Weights of a small GPT-style language model, trained from scratch on English Wikipedia: 12 layers, RMSNorm before each block.
Each number is 200 + 20 x the weight over its row's rms, rounded and kept within 0 to 999. Layers, rows and columns count from 0. The size before them is the row's rms in percent of the matrix's.

# layer 4 MLP down, 128x320, rms 0.1, rows 87-127, columns 160-319
105,201,220,184,191,186,199,187,198,184,194,212,208,197,189,230,188,177,203,175,179,159,190,198,191,202,205,199,211,171,184,205,206,224,224,233,158,181,180,193,210,230,220,217,166,177,190,218,143,228,218,197,210,203,201,199,172,207,148,206,227,228,217,187,212,209,193,211,173,235,211,211,162,206,219,203,197,210,216,210,201,196,218,202,176,230,228,206,217,179,161,194,225,197,193,209,213,189,207,188,215,215,200,249,163,222,183,181,201,195,210,200,234,204,207,167,196,190,190,217,205,222,195,177,203,195,206,186,205,204,174,240,218,229,218,225,205,221,176,158,198,240,165,190,201,183,198,180,229,228,191,211,189,217,189,225,237,247,192,230,239
099,188,186,225,264,209,208,208,237,169,199,200,209,179,202,213,183,188,260,190,208,173,216,182,184,233,228,222,207,149,230,231,194,197,188,190,170,214,213,212,195,171,187,224,185,205,191,204,173,221,170,204,176,204,205,201,208,173,197,212,208,232,221,179,201,177,226,196,189,212,190,199,200,205,191,212,186,207,196,182,157,230,211,225,232,188,179,195,190,222,207,209,204,214,237,219,215,208,195,206,221,163,229,220,223,181,249,216,198,179,222,211,206,259,183,196,219,192,204,234,181,174,216,195,195,210,201,218,241,208,187,217,164,212,140,231,217,191,195,218,189,208,184,200,212,184,199,220,197,183,199,199,199,184,206,166,204,187,173,201,197
094,191,211,231,186,182,199,222,178,229,216,210,171,213,170,222,208,189,210,186,199,188,192,222,218,218,181,192,232,169,175,222,223,226,230,200,184,208,232,197,224,184,165,195,199,211,182,181,189,192,185,211,198,177,223,194,151,217,195,181,189,218,194,189,204,184,172,215,170,172,208,225,201,181,206,193,201,190,166,179,185,184,190,182,199,205,153,222,224,196,192,228,211,223,167,210,190,184,181,199,221,215,205,199,212,222,196,173,183,181,193,213,204,219,190,187,214,202,196,249,183,228,227,187,184,257,176,213,196,197,210,202,201,140,188,183,195,217,246,211,219,205,200,208,209,207,210,231,181,232,221,185,190,203,151,236,228,198,228,198,209
099,198,214,222,215,213,163,207,170,192,205,192,186,180,174,235,225,223,219,209,215,192,226,212,228,232,196,175,153,186,210,178,215,175,229,203,215,215,220,196,197,188,179,231,191,225,194,213,245,135,214,237,208,206,205,198,203,215,200,162,180,189,205,202,177,234,206,233,204,207,219,215,207,189,173,203,203,208,193,187,165,190,196,200,199,187,220,205,196,193,204,225,184,198,208,188,222,207,194,226,212,188,204,207,203,183,185,205,219,204,228,187,203,178,209,166,169,183,213,162,197,221,209,181,163,236,216,223,217,239,205,174,213,214,202,230,170,206,218,204,223,191,222,240,222,204,204,210,170,181,185,204,245,203,205,202,214,189,227,176,202
100,214,220,217,191,196,189,207,181,207,180,180,206,208,237,192,245,206,203,190,183,205,201,233,187,211,164,232,191,205,199,201,183,197,202,198,197,219,178,211,184,181,223,193,220,178,185,209,178,180,161,196,215,195,205,229,199,217,193,191,215,231,194,192,210,225,173,190,190,235,174,237,207,179,188,231,227,164,209,234,193,224,184,230,209,192,208,214,220,238,169,192,199,183,228,216,207,175,187,192,203,183,207,179,227,224,210,237,212,185,216,169,228,174,221,184,190,226,190,169,205,186,178,186,222,215,174,188,201,198,217,165,225,248,196,192,190,203,203,202,208,169,199,186,175,212,193,152,201,184,193,168,195,181,156,248,191,202,183,229,215
093,213,185,224,180,199,207,196,233,199,175,225,159,194,196,181,179,172,207,202,159,173,216,200,198,225,164,195,169,173,190,199,208,221,209,182,184,154,231,198,190,205,210,196,194,224,207,219,230,170,190,213,171,172,213,176,215,203,205,191,218,209,234,187,203,182,238,192,177,207,182,213,243,199,200,188,243,234,182,196,179,155,198,217,190,214,188,244,204,167,208,203,198,179,206,192,183,214,186,219,203,176,204,210,200,212,196,186,210,215,218,191,170,193,216,214,192,226,207,221,194,207,217,228,192,196,207,202,239,201,180,195,150,192,209,189,200,239,177,185,185,182,211,209,191,211,216,191,195,217,209,210,154,172,167,197,224,233,207,211,197
100,190,214,180,234,203,207,218,183,211,183,179,212,210,220,215,217,195,210,194,213,172,200,209,215,198,164,166,181,140,198,193,218,219,207,154,213,198,203,236,196,187,199,168,187,234,212,209,191,224,202,200,196,230,178,218,181,185,231,167,209,223,190,207,211,188,198,206,204,211,199,206,211,207,186,208,162,252,201,194,193,195,207,226,207,233,215,174,146,205,188,208,238,197,185,167,161,202,184,218,191,176,196,165,228,190,172,189,203,196,220,208,197,195,209,200,190,203,189,203,194,207,218,177,208,191,183,206,213,186,188,225,235,159,214,221,204,179,195,195,193,194,178,188,207,230,182,168,216,179,225,219,222,210,219,217,215,181,239,187,207
107,181,218,194,217,210,184,193,214,203,232,219,169,216,192,172,229,206,193,197,224,196,217,220,198,201,178,146,217,227,187,210,191,225,209,190,183,170,210,192,224,201,194,184,206,199,195,202,240,181,195,217,210,188,209,180,225,199,214,210,192,219,190,198,167,196,194,172,193,196,208,192,219,187,178,199,192,211,194,193,185,194,218,229,228,186,185,206,194,195,207,179,153,197,189,210,204,192,211,217,245,195,236,183,210,221,227,177,173,207,184,170,174,241,189,206,184,186,189,206,188,209,223,205,171,211,186,236,220,217,200,228,200,220,207,218,213,190,211,234,186,209,188,249,175,195,186,221,207,240,213,205,196,207,186,180,207,222,192,193,216
101,259,220,234,181,206,199,200,203,184,197,155,204,185,222,228,218,215,171,183,173,204,162,172,223,217,203,213,226,185,226,184,187,197,184,165,217,196,206,182,192,205,219,212,202,215,173,181,211,220,204,215,230,206,194,221,194,206,205,259,197,218,192,211,223,212,183,204,199,186,208,221,177,188,233,200,240,162,185,198,227,214,184,177,193,215,213,210,203,249,194,195,202,237,183,219,242,195,209,216,207,184,215,235,229,222,197,177,180,175,219,195,217,199,197,221,191,199,245,234,198,200,194,202,204,215,245,219,197,196,196,215,208,216,228,209,188,168,179,185,185,180,195,205,184,223,223,211,205,175,192,173,203,183,188,168,171,199,236,168,171
090,219,182,226,202,174,185,183,186,160,182,190,230,200,202,196,208,161,250,203,203,222,170,195,196,185,201,195,232,174,231,231,177,208,163,182,180,231,226,171,181,209,198,176,227,214,164,197,211,216,173,214,218,223,167,173,147,214,186,163,199,198,211,194,175,226,226,235,194,221,188,241,215,186,207,233,199,202,179,185,200,199,195,201,185,206,192,198,189,220,197,190,194,223,205,221,231,202,227,210,188,191,224,205,180,237,221,210,199,209,188,176,209,173,172,216,210,211,203,207,201,220,190,204,222,208,193,191,223,209,196,215,177,211,176,152,215,231,201,190,222,197,221,169,237,210,207,187,178,186,193,155,172,213,230,207,225,185,155,201,189
102,243,168,211,201,235,208,219,201,200,207,213,177,217,200,210,194,174,204,177,158,194,199,222,217,165,198,212,185,153,195,165,196,234,188,189,207,199,213,204,210,219,214,198,198,178,199,224,219,214,227,217,244,170,236,204,199,209,220,191,240,212,213,205,159,177,219,190,226,218,161,213,188,180,224,191,205,207,156,195,202,213,192,185,207,218,197,224,224,164,218,191,216,218,204,202,215,207,165,237,207,205,203,190,231,209,191,186,194,201,194,188,202,175,204,193,234,210,152,169,209,208,215,197,204,229,232,197,142,241,205,207,218,179,186,198,200,229,223,208,204,198,217,201,179,200,217,210,184,232,208,216,183,200,170,161,193,192,206,218,192
107,164,164,193,215,211,165,202,181,169,216,189,172,199,191,191,230,160,192,203,188,204,214,220,183,222,177,179,222,184,184,188,220,231,199,202,184,193,198,223,200,214,208,198,184,194,197,189,228,216,207,212,184,215,197,176,228,192,234,170,234,169,209,190,200,185,219,177,197,219,204,198,214,189,173,212,206,183,178,176,179,179,192,192,190,201,199,177,210,163,189,224,227,194,181,213,241,232,189,214,219,196,207,200,221,216,209,196,186,185,180,186,185,182,200,209,193,188,208,214,164,193,188,227,213,227,176,220,180,241,227,209,200,194,199,182,222,220,200,199,149,219,197,203,189,228,186,208,196,203,206,188,221,198,188,200,198,231,229,212,218
092,214,186,176,203,238,184,223,206,212,241,191,203,163,195,223,201,167,171,231,205,214,229,199,185,228,183,196,201,207,209,213,206,190,207,176,168,181,210,199,218,182,213,195,194,191,178,215,218,206,201,210,198,180,178,201,194,185,177,179,221,179,201,187,215,184,212,204,150,193,211,195,195,177,187,206,235,241,202,154,203,180,206,254,162,215,193,193,211,219,202,171,194,211,191,217,210,213,190,201,209,236,221,213,230,187,169,224,219,207,202,201,213,182,219,223,204,202,213,155,218,180,191,231,179,205,203,204,184,209,191,241,205,219,168,186,166,192,201,240,213,196,201,193,186,179,216,163,187,207,208,178,196,187,211,215,231,201,237,190,167
101,184,192,218,224,194,195,195,225,182,191,199,192,200,204,226,213,221,167,170,199,214,171,213,185,181,207,202,207,219,230,196,176,212,189,172,205,207,240,174,228,214,196,189,194,200,195,218,231,229,221,191,208,220,186,239,184,166,197,179,216,185,197,173,178,196,190,208,228,216,183,227,203,223,228,187,218,179,208,212,212,243,171,207,181,177,188,214,193,158,249,171,176,221,174,223,222,157,183,179,179,203,193,193,178,207,197,223,193,167,177,220,197,200,159,217,195,202,215,195,188,231,220,194,211,208,203,213,217,207,173,225,195,236,220,192,165,200,199,193,218,195,189,213,196,233,228,225,230,193,244,174,172,199,182,189,223,185,203,187,202
101,224,211,208,219,208,169,199,188,209,223,179,196,230,176,206,181,210,212,166,192,209,205,216,200,200,234,200,228,192,201,237,186,151,179,186,220,182,192,193,190,206,214,216,199,184,184,218,190,152,185,176,188,184,225,237,187,206,200,182,192,179,206,240,187,195,192,183,181,223,218,184,193,216,225,212,193,188,196,216,201,184,163,214,207,212,237,217,196,240,186,217,203,208,210,188,197,188,220,201,171,219,168,173,184,192,180,191,248,202,217,192,237,178,164,192,227,187,213,247,201,231,205,186,205,199,235,195,222,230,235,213,253,204,203,200,212,138,229,218,198,200,177,199,196,214,170,212,203,200,227,232,196,202,207,176,200,184,186,202,169
124,201,188,216,202,190,214,244,238,183,198,208,206,177,201,200,182,212,220,195,221,189,179,185,216,189,202,186,215,190,217,203,209,172,143,185,232,208,222,216,190,193,195,200,192,203,196,211,194,225,224,203,189,170,174,188,177,195,234,212,221,194,178,221,178,193,178,223,247,180,182,203,214,184,219,254,230,170,179,199,227,188,182,200,205,199,215,198,193,183,183,207,182,231,183,219,180,187,209,206,201,186,183,182,155,187,201,186,209,181,191,232,214,189,205,226,193,195,201,237,220,224,194,195,219,216,182,218,236,179,208,210,225,179,205,194,185,187,210,194,174,221,170,204,218,223,213,182,199,208,182,191,222,195,210,215,203,195,221,214,196
096,197,185,245,178,220,193,219,207,175,206,151,166,204,167,196,172,214,213,184,185,193,181,221,174,199,201,190,170,216,171,168,191,219,208,219,205,204,233,178,173,179,233,186,212,199,228,153,204,202,244,181,226,176,200,190,193,224,216,193,165,197,192,234,209,200,203,197,208,214,201,185,263,232,212,210,190,180,191,184,206,188,169,202,194,206,176,193,203,181,209,212,217,197,211,199,218,171,234,195,229,238,209,187,189,206,169,228,199,199,206,194,165,193,211,179,212,163,204,178,221,200,190,177,185,211,192,218,196,209,167,191,227,205,197,245,171,197,215,185,202,199,220,220,218,195,216,197,200,195,197,169,183,233,179,222,160,198,207,193,190
088,240,174,218,161,213,191,197,201,238,188,222,210,186,202,239,207,186,191,206,248,195,201,154,200,207,210,215,216,222,200,209,207,194,159,183,185,162,211,193,208,178,240,181,199,233,186,179,173,207,221,162,217,164,227,206,184,178,240,192,165,208,183,205,168,194,184,193,203,228,205,219,232,206,201,227,193,215,211,203,184,206,192,191,219,179,177,219,198,241,221,189,219,205,191,251,204,216,235,168,214,217,194,197,184,188,222,226,184,223,192,221,181,204,177,191,204,187,203,205,183,216,189,221,205,221,209,187,183,174,204,191,224,179,209,194,190,245,238,180,188,252,179,216,232,235,196,193,209,224,202,165,207,205,165,200,219,201,208,245,193
130,198,187,189,169,186,216,198,208,213,181,195,226,196,189,168,207,185,206,215,243,189,207,195,233,158,190,209,217,196,208,210,166,200,201,211,234,198,208,199,192,193,179,172,188,211,203,215,184,211,178,176,199,168,183,209,189,183,191,246,206,187,199,228,218,208,179,199,212,229,207,209,190,223,215,248,244,181,188,208,202,171,231,233,192,207,201,203,171,198,151,211,199,238,206,195,190,181,210,195,214,185,206,223,211,171,210,203,188,190,186,198,190,186,183,213,187,221,180,196,248,205,187,205,201,196,205,188,214,157,187,216,231,179,223,213,166,200,180,201,170,185,210,221,214,213,216,119,195,194,177,206,223,190,172,209,221,175,151,239,218
101,177,171,201,186,215,200,205,205,205,204,217,202,190,150,198,160,194,226,201,183,242,205,197,185,213,221,154,188,213,162,236,171,203,209,200,179,193,192,188,195,206,227,178,216,212,175,202,178,201,221,206,185,172,228,186,192,169,201,207,168,199,175,198,196,217,235,201,243,206,208,213,191,180,182,206,183,234,229,207,197,188,173,216,191,210,222,219,198,198,229,205,208,224,249,184,179,213,167,216,177,180,200,211,158,211,219,214,190,192,193,193,232,191,194,193,211,222,214,184,225,234,177,218,231,174,185,214,200,204,213,214,240,171,163,196,211,180,202,183,206,174,189,177,227,194,183,143,159,229,199,172,188,199,208,217,209,210,180,220,179
101,179,180,197,212,191,201,182,199,189,196,190,186,192,201,214,219,188,179,170,230,188,188,237,233,196,196,237,220,190,207,192,204,208,179,217,225,231,190,215,196,199,202,214,215,170,191,210,202,196,172,225,196,224,193,192,196,202,209,194,232,227,188,213,215,193,210,179,216,185,192,208,202,176,201,237,201,204,184,202,190,186,208,234,216,188,208,203,169,214,218,198,157,183,196,180,179,225,204,194,183,178,196,194,199,188,200,203,235,144,208,183,188,206,214,206,208,191,218,259,206,191,207,201,185,198,238,197,189,205,228,228,206,197,215,209,186,209,146,214,201,189,199,203,201,184,226,174,205,195,228,249,198,211,177,204,169,175,211,187,225
100,231,214,180,191,232,179,213,205,209,204,196,185,207,239,197,175,192,187,203,220,198,220,213,221,245,191,203,203,225,224,209,237,194,224,237,190,183,161,211,197,206,163,208,213,194,245,194,183,159,206,183,191,185,175,198,199,200,224,225,221,197,226,213,180,188,194,191,203,205,209,193,211,214,217,176,208,196,202,201,217,166,176,203,159,175,221,187,179,172,210,196,176,225,218,196,189,169,185,167,187,212,180,224,184,200,189,222,215,169,216,202,214,204,174,214,210,227,227,219,235,237,232,202,208,213,183,228,205,204,253,213,197,183,223,212,198,181,213,194,223,183,227,181,220,231,209,191,191,225,198,243,200,235,219,201,200,169,173,246,200
091,228,194,238,235,229,221,201,242,221,205,224,175,199,195,186,163,178,198,186,191,230,233,156,218,200,200,202,172,209,228,233,171,192,221,214,186,203,189,200,216,198,211,200,220,209,209,192,237,183,190,220,182,213,182,207,209,200,189,162,174,193,183,201,185,180,211,220,211,157,140,189,195,170,169,204,171,220,232,203,220,215,179,227,185,200,215,200,216,210,205,221,191,195,223,187,203,229,167,230,209,202,232,208,228,231,237,217,217,200,180,185,225,214,226,197,168,197,176,244,202,227,205,182,184,191,197,198,199,247,205,219,185,187,170,220,197,224,186,218,205,194,181,188,192,182,206,201,161,216,215,184,196,223,215,205,241,195,199,224,197
151,198,174,223,171,189,218,151,172,240,187,189,173,232,203,167,189,224,188,195,222,211,185,218,167,195,222,175,193,223,192,202,208,173,204,204,237,162,177,216,165,182,194,164,214,212,193,193,177,191,203,208,166,227,197,209,184,197,171,186,212,184,186,193,180,190,219,182,219,180,190,233,206,196,216,179,206,214,215,226,216,200,170,202,198,199,175,248,199,190,199,239,211,232,197,212,203,192,183,190,186,222,166,189,215,217,201,219,172,186,202,201,199,181,200,213,250,198,189,191,181,196,203,229,213,190,206,216,183,192,239,188,223,194,178,191,218,202,230,179,192,212,194,201,194,231,210,201,178,236,226,215,167,216,202,204,217,201,190,188,167
098,184,250,199,215,212,181,228,191,197,183,242,190,219,198,229,214,202,203,222,192,184,206,227,219,160,220,198,209,197,203,178,221,176,178,231,217,208,226,226,221,187,184,216,222,190,174,190,207,241,171,196,186,215,189,241,204,204,219,201,254,235,204,206,193,189,229,190,177,220,210,200,179,176,199,215,198,212,181,201,171,194,194,208,172,222,180,214,202,231,218,201,200,174,194,208,193,216,194,203,179,196,197,168,187,171,160,216,221,173,169,216,201,209,219,200,216,198,177,196,186,227,217,184,203,200,197,225,198,180,210,230,195,190,175,192,197,231,191,188,199,215,184,221,197,227,213,197,211,179,195,175,192,207,205,202,192,215,161,171,244
084,224,178,188,186,185,212,139,183,194,199,180,204,204,200,216,197,152,161,209,143,192,169,195,189,148,205,199,205,216,189,202,193,190,165,201,220,214,185,185,180,196,195,246,214,237,219,209,203,189,216,196,172,166,216,209,196,224,200,203,219,182,189,243,205,187,220,189,221,182,190,215,200,207,205,207,221,165,203,212,238,191,237,221,207,185,182,217,222,208,205,218,213,210,207,210,210,202,209,183,209,191,198,205,214,217,198,153,231,183,239,197,216,174,195,203,223,203,202,158,224,226,201,199,218,207,225,165,227,173,206,201,193,220,207,222,185,212,213,232,236,206,198,216,211,203,202,205,175,176,194,202,201,229,202,195,229,198,199,185,190
093,203,208,238,189,187,230,173,213,205,167,194,204,207,207,197,164,219,194,247,198,192,186,179,199,228,212,214,194,214,162,224,230,178,201,195,216,202,193,173,192,210,194,172,195,189,181,199,212,204,192,209,189,194,148,228,211,226,180,222,174,221,166,207,209,203,210,188,169,194,188,191,171,183,209,192,198,177,218,240,209,176,168,228,205,218,174,178,202,194,208,201,204,247,195,212,207,149,220,161,202,193,197,226,217,192,185,187,228,170,239,231,242,183,208,169,191,220,217,199,178,211,192,199,222,211,190,201,212,208,212,183,203,185,206,182,168,214,205,221,221,182,216,214,202,184,193,205,213,189,181,197,159,174,223,188,194,182,229,191,187
106,213,194,203,229,220,171,205,218,204,211,204,212,198,196,202,217,180,174,215,178,219,176,212,228,203,191,207,213,178,190,216,191,204,230,177,224,206,232,215,214,209,226,208,184,223,221,165,199,164,184,240,188,241,221,186,180,237,164,213,164,170,189,206,217,198,180,229,228,225,215,216,208,192,183,203,174,199,197,216,217,201,229,147,196,231,219,197,223,205,187,205,197,214,160,191,195,195,204,192,203,229,228,214,220,229,220,181,203,177,209,206,220,194,196,176,198,230,177,225,250,204,186,139,193,163,152,172,202,211,213,214,238,184,185,194,188,208,185,207,256,211,183,200,206,204,222,198,153,220,178,216,236,152,194,195,194,182,186,190,205
094,173,229,226,204,173,213,189,190,180,177,236,208,163,194,194,211,168,174,226,201,210,184,210,209,163,195,213,187,177,198,210,204,215,198,212,196,218,193,208,185,208,210,175,187,215,224,203,226,195,220,173,213,190,241,205,206,197,193,178,208,196,216,178,214,195,218,208,182,205,176,197,184,171,218,181,201,180,203,206,192,229,230,171,206,234,188,186,226,191,180,205,223,198,196,188,195,233,199,173,217,185,189,187,218,178,195,213,219,176,165,175,216,222,216,144,188,155,228,220,209,178,155,192,194,221,224,191,216,203,176,211,180,198,229,128,221,178,224,196,242,221,185,221,203,188,175,166,199,198,189,223,182,179,241,224,217,218,201,205,218
095,230,197,156,181,178,236,226,154,201,202,214,205,209,223,202,179,224,171,223,208,199,153,191,212,204,191,193,192,187,191,224,190,200,159,196,200,231,194,243,207,193,227,214,198,213,179,192,201,206,202,220,219,172,213,182,193,188,165,209,206,189,199,197,206,184,206,240,227,195,203,224,194,187,178,226,206,203,187,192,175,204,182,201,204,175,176,175,169,195,178,212,217,180,202,216,226,201,186,192,154,204,192,202,209,182,163,175,214,215,226,209,207,192,210,218,177,230,230,225,216,211,201,192,229,186,177,224,211,191,220,215,222,178,223,188,232,147,191,160,186,186,184,203,180,206,168,229,227,169,185,224,217,207,210,213,191,193,171,217,193
090,167,203,238,215,199,214,199,201,227,190,186,227,184,194,183,206,199,199,191,238,231,213,212,171,205,204,190,210,174,197,188,200,225,224,187,211,254,249,172,173,185,188,162,201,209,197,243,221,221,204,194,188,189,175,207,198,175,182,140,193,215,208,207,205,210,212,193,213,194,215,186,219,216,178,201,202,205,175,212,191,214,192,209,183,208,184,163,183,205,164,208,195,204,202,216,205,186,204,177,189,222,206,196,247,195,182,220,212,262,188,197,201,210,214,186,175,200,199,209,187,184,169,215,242,201,169,202,201,200,187,202,206,239,199,154,157,174,240,194,243,226,226,208,192,173,168,223,170,229,199,193,199,198,184,198,189,178,192,206,199
099,228,183,194,177,204,197,247,176,196,203,197,206,172,230,199,189,219,206,209,189,186,205,204,224,238,211,188,214,198,172,206,182,236,204,198,222,200,178,204,198,227,216,193,218,243,216,176,183,201,211,195,204,220,223,215,207,197,199,220,204,230,179,214,204,220,187,215,221,209,173,220,196,227,240,198,186,197,195,231,196,179,218,178,196,165,193,194,158,230,159,189,200,187,199,170,225,191,177,196,216,202,187,178,215,214,184,201,249,162,250,234,195,210,226,241,202,149,226,204,202,192,196,192,197,209,224,191,239,207,205,227,203,226,239,181,216,190,188,188,200,201,205,221,234,203,193,200,160,198,172,215,218,203,195,213,218,196,204,197,173
095,198,155,156,188,193,197,193,194,179,196,168,224,223,191,184,202,215,180,217,175,193,192,186,202,197,213,194,233,214,148,198,166,194,213,213,211,166,171,217,222,197,178,240,206,164,178,157,203,194,196,220,219,169,215,209,194,197,222,183,195,197,198,207,205,217,220,194,226,221,213,219,214,216,203,191,178,217,194,192,193,226,234,196,211,184,220,209,218,219,215,183,225,164,199,210,181,183,222,178,224,161,230,208,173,214,186,208,197,197,169,217,204,202,185,228,208,198,206,204,242,237,196,207,191,202,207,184,156,190,153,207,185,222,214,226,204,180,170,204,213,232,221,155,222,194,209,195,225,175,165,246,203,165,198,212,206,208,179,214,185
105,219,196,207,221,228,151,172,167,174,217,173,210,176,206,208,170,207,203,221,192,195,192,209,227,237,187,221,215,207,199,219,216,224,208,192,177,171,199,182,214,206,165,172,208,195,182,232,176,229,209,193,225,207,159,199,201,187,234,199,188,184,199,181,202,177,176,168,207,200,196,165,188,175,180,198,187,184,189,152,188,199,206,204,174,214,181,204,198,177,202,184,157,180,179,192,164,200,225,190,225,177,158,203,170,210,196,207,187,190,217,242,175,214,173,212,215,199,211,191,192,185,196,219,183,214,190,191,201,205,228,214,161,213,189,199,200,234,201,212,146,238,192,221,210,217,195,212,214,207,212,171,204,238,199,179,181,241,193,150,182
104,188,165,202,162,217,184,182,176,219,193,212,183,250,178,200,207,221,201,203,204,173,224,173,155,206,195,220,196,246,192,220,188,161,190,199,199,186,179,170,221,217,130,221,219,212,198,190,226,226,186,199,183,193,196,198,204,256,172,177,218,211,216,172,178,182,194,191,208,201,219,209,188,191,170,206,196,207,200,207,152,210,195,202,248,175,247,205,215,210,210,211,190,201,172,207,226,224,197,211,209,173,212,223,182,204,152,154,175,192,222,205,223,175,193,195,190,212,202,198,222,210,221,208,173,230,175,181,167,191,211,175,189,192,174,187,214,170,188,221,202,209,185,208,205,184,217,221,198,212,198,246,195,173,215,226,170,207,239,194,201
105,183,201,183,192,205,205,178,211,181,192,202,151,210,171,196,247,206,200,175,196,200,194,203,178,191,208,177,210,203,185,171,206,228,218,207,186,178,197,211,201,204,226,206,169,206,198,210,219,171,203,209,171,185,238,178,202,217,164,179,200,219,189,182,189,181,223,236,205,201,211,181,211,194,179,196,221,185,197,186,149,201,226,209,200,230,214,207,176,205,211,218,249,201,199,193,207,208,178,204,179,195,193,200,202,214,171,228,173,204,181,159,167,177,216,192,201,164,210,157,189,163,203,231,123,228,189,180,185,187,199,186,209,183,186,182,203,195,167,202,225,197,168,209,199,217,212,191,198,195,190,201,209,171,232,240,215,186,210,203,190
095,202,246,214,178,214,205,203,173,208,196,207,238,231,215,212,211,211,190,170,164,213,193,205,185,208,199,229,213,215,197,199,179,191,205,203,179,244,160,202,201,216,230,208,199,200,190,191,189,223,183,212,213,217,194,175,223,191,179,227,209,167,203,205,194,219,215,151,193,156,203,169,180,196,207,222,204,162,227,215,180,186,216,194,215,186,214,190,236,178,198,205,190,201,211,211,186,191,232,195,188,224,192,231,214,196,183,179,136,196,200,211,211,202,214,174,176,204,177,196,205,197,149,184,216,196,191,193,214,198,189,166,179,196,209,198,230,173,174,198,184,169,213,189,218,187,195,173,197,220,180,187,216,163,206,226,147,189,221,194,200
097,218,203,197,211,174,199,185,188,212,212,190,211,217,209,208,218,175,195,241,175,173,203,198,180,173,173,184,199,202,215,215,188,177,205,188,198,217,203,196,205,171,208,180,243,164,183,200,219,208,173,198,212,234,175,218,218,172,218,234,194,202,151,205,215,191,170,220,222,206,204,189,196,195,232,202,193,212,190,209,219,213,190,193,177,203,199,202,223,213,209,204,204,198,181,181,182,231,212,213,230,195,209,204,199,224,175,161,192,181,162,221,205,206,232,194,217,204,245,233,200,240,194,231,170,191,167,179,197,176,183,226,214,199,178,213,166,194,188,214,144,206,232,184,200,184,204,201,217,203,202,195,194,179,177,188,159,218,205,185,218
097,197,209,178,148,182,224,203,177,190,185,162,230,210,187,240,202,219,187,198,191,171,165,207,188,210,156,208,220,174,219,164,204,198,206,195,229,202,179,222,220,195,184,192,192,199,191,179,190,215,188,239,200,195,214,222,222,177,183,230,193,182,210,194,218,174,196,211,225,217,237,192,214,205,218,207,202,189,172,216,203,207,233,207,212,213,228,178,190,200,191,238,197,214,179,152,192,196,195,188,182,182,210,211,194,207,184,187,191,204,211,246,208,171,210,199,202,160,202,211,255,238,175,218,214,216,229,197,195,151,210,219,219,162,182,207,218,172,198,204,217,215,206,178,242,195,279,185,221,178,202,232,223,201,186,240,201,182,221,200,186
099,166,197,200,187,233,176,185,208,205,200,188,209,171,211,198,187,218,208,202,204,198,178,196,207,191,168,205,208,203,191,188,181,233,223,253,192,187,181,235,172,209,164,201,189,197,218,172,230,207,193,230,202,188,196,212,187,188,227,212,204,204,205,209,204,215,173,171,187,219,225,200,199,218,182,201,193,218,173,230,213,207,192,190,184,169,240,194,207,169,199,196,239,191,202,191,194,164,173,144,176,224,240,224,192,180,212,223,195,211,199,176,204,215,207,193,185,200,202,182,178,199,203,189,189,208,191,172,140,202,208,163,181,192,178,218,239,228,239,186,188,194,171,167,248,174,214,187,199,183,176,161,169,183,202,218,160,206,191,175,204
107,196,214,183,207,225,244,196,182,207,215,187,178,186,225,207,183,176,213,193,175,185,186,181,209,206,226,205,194,186,216,199,180,183,152,213,221,192,174,161,198,217,188,223,163,213,190,191,232,211,210,183,196,187,192,204,196,204,197,217,225,225,177,165,216,173,157,218,200,220,219,218,204,223,204,172,186,222,205,194,198,241,194,171,186,198,224,200,212,213,236,185,195,201,229,143,206,225,195,186,162,221,223,192,192,238,218,205,231,173,227,200,225,176,207,224,212,213,174,183,199,225,163,209,191,199,232,211,225,195,195,210,194,204,172,202,188,190,199,204,199,185,234,207,204,217,164,195,217,187,172,203,176,217,218,203,191,227,235,198,204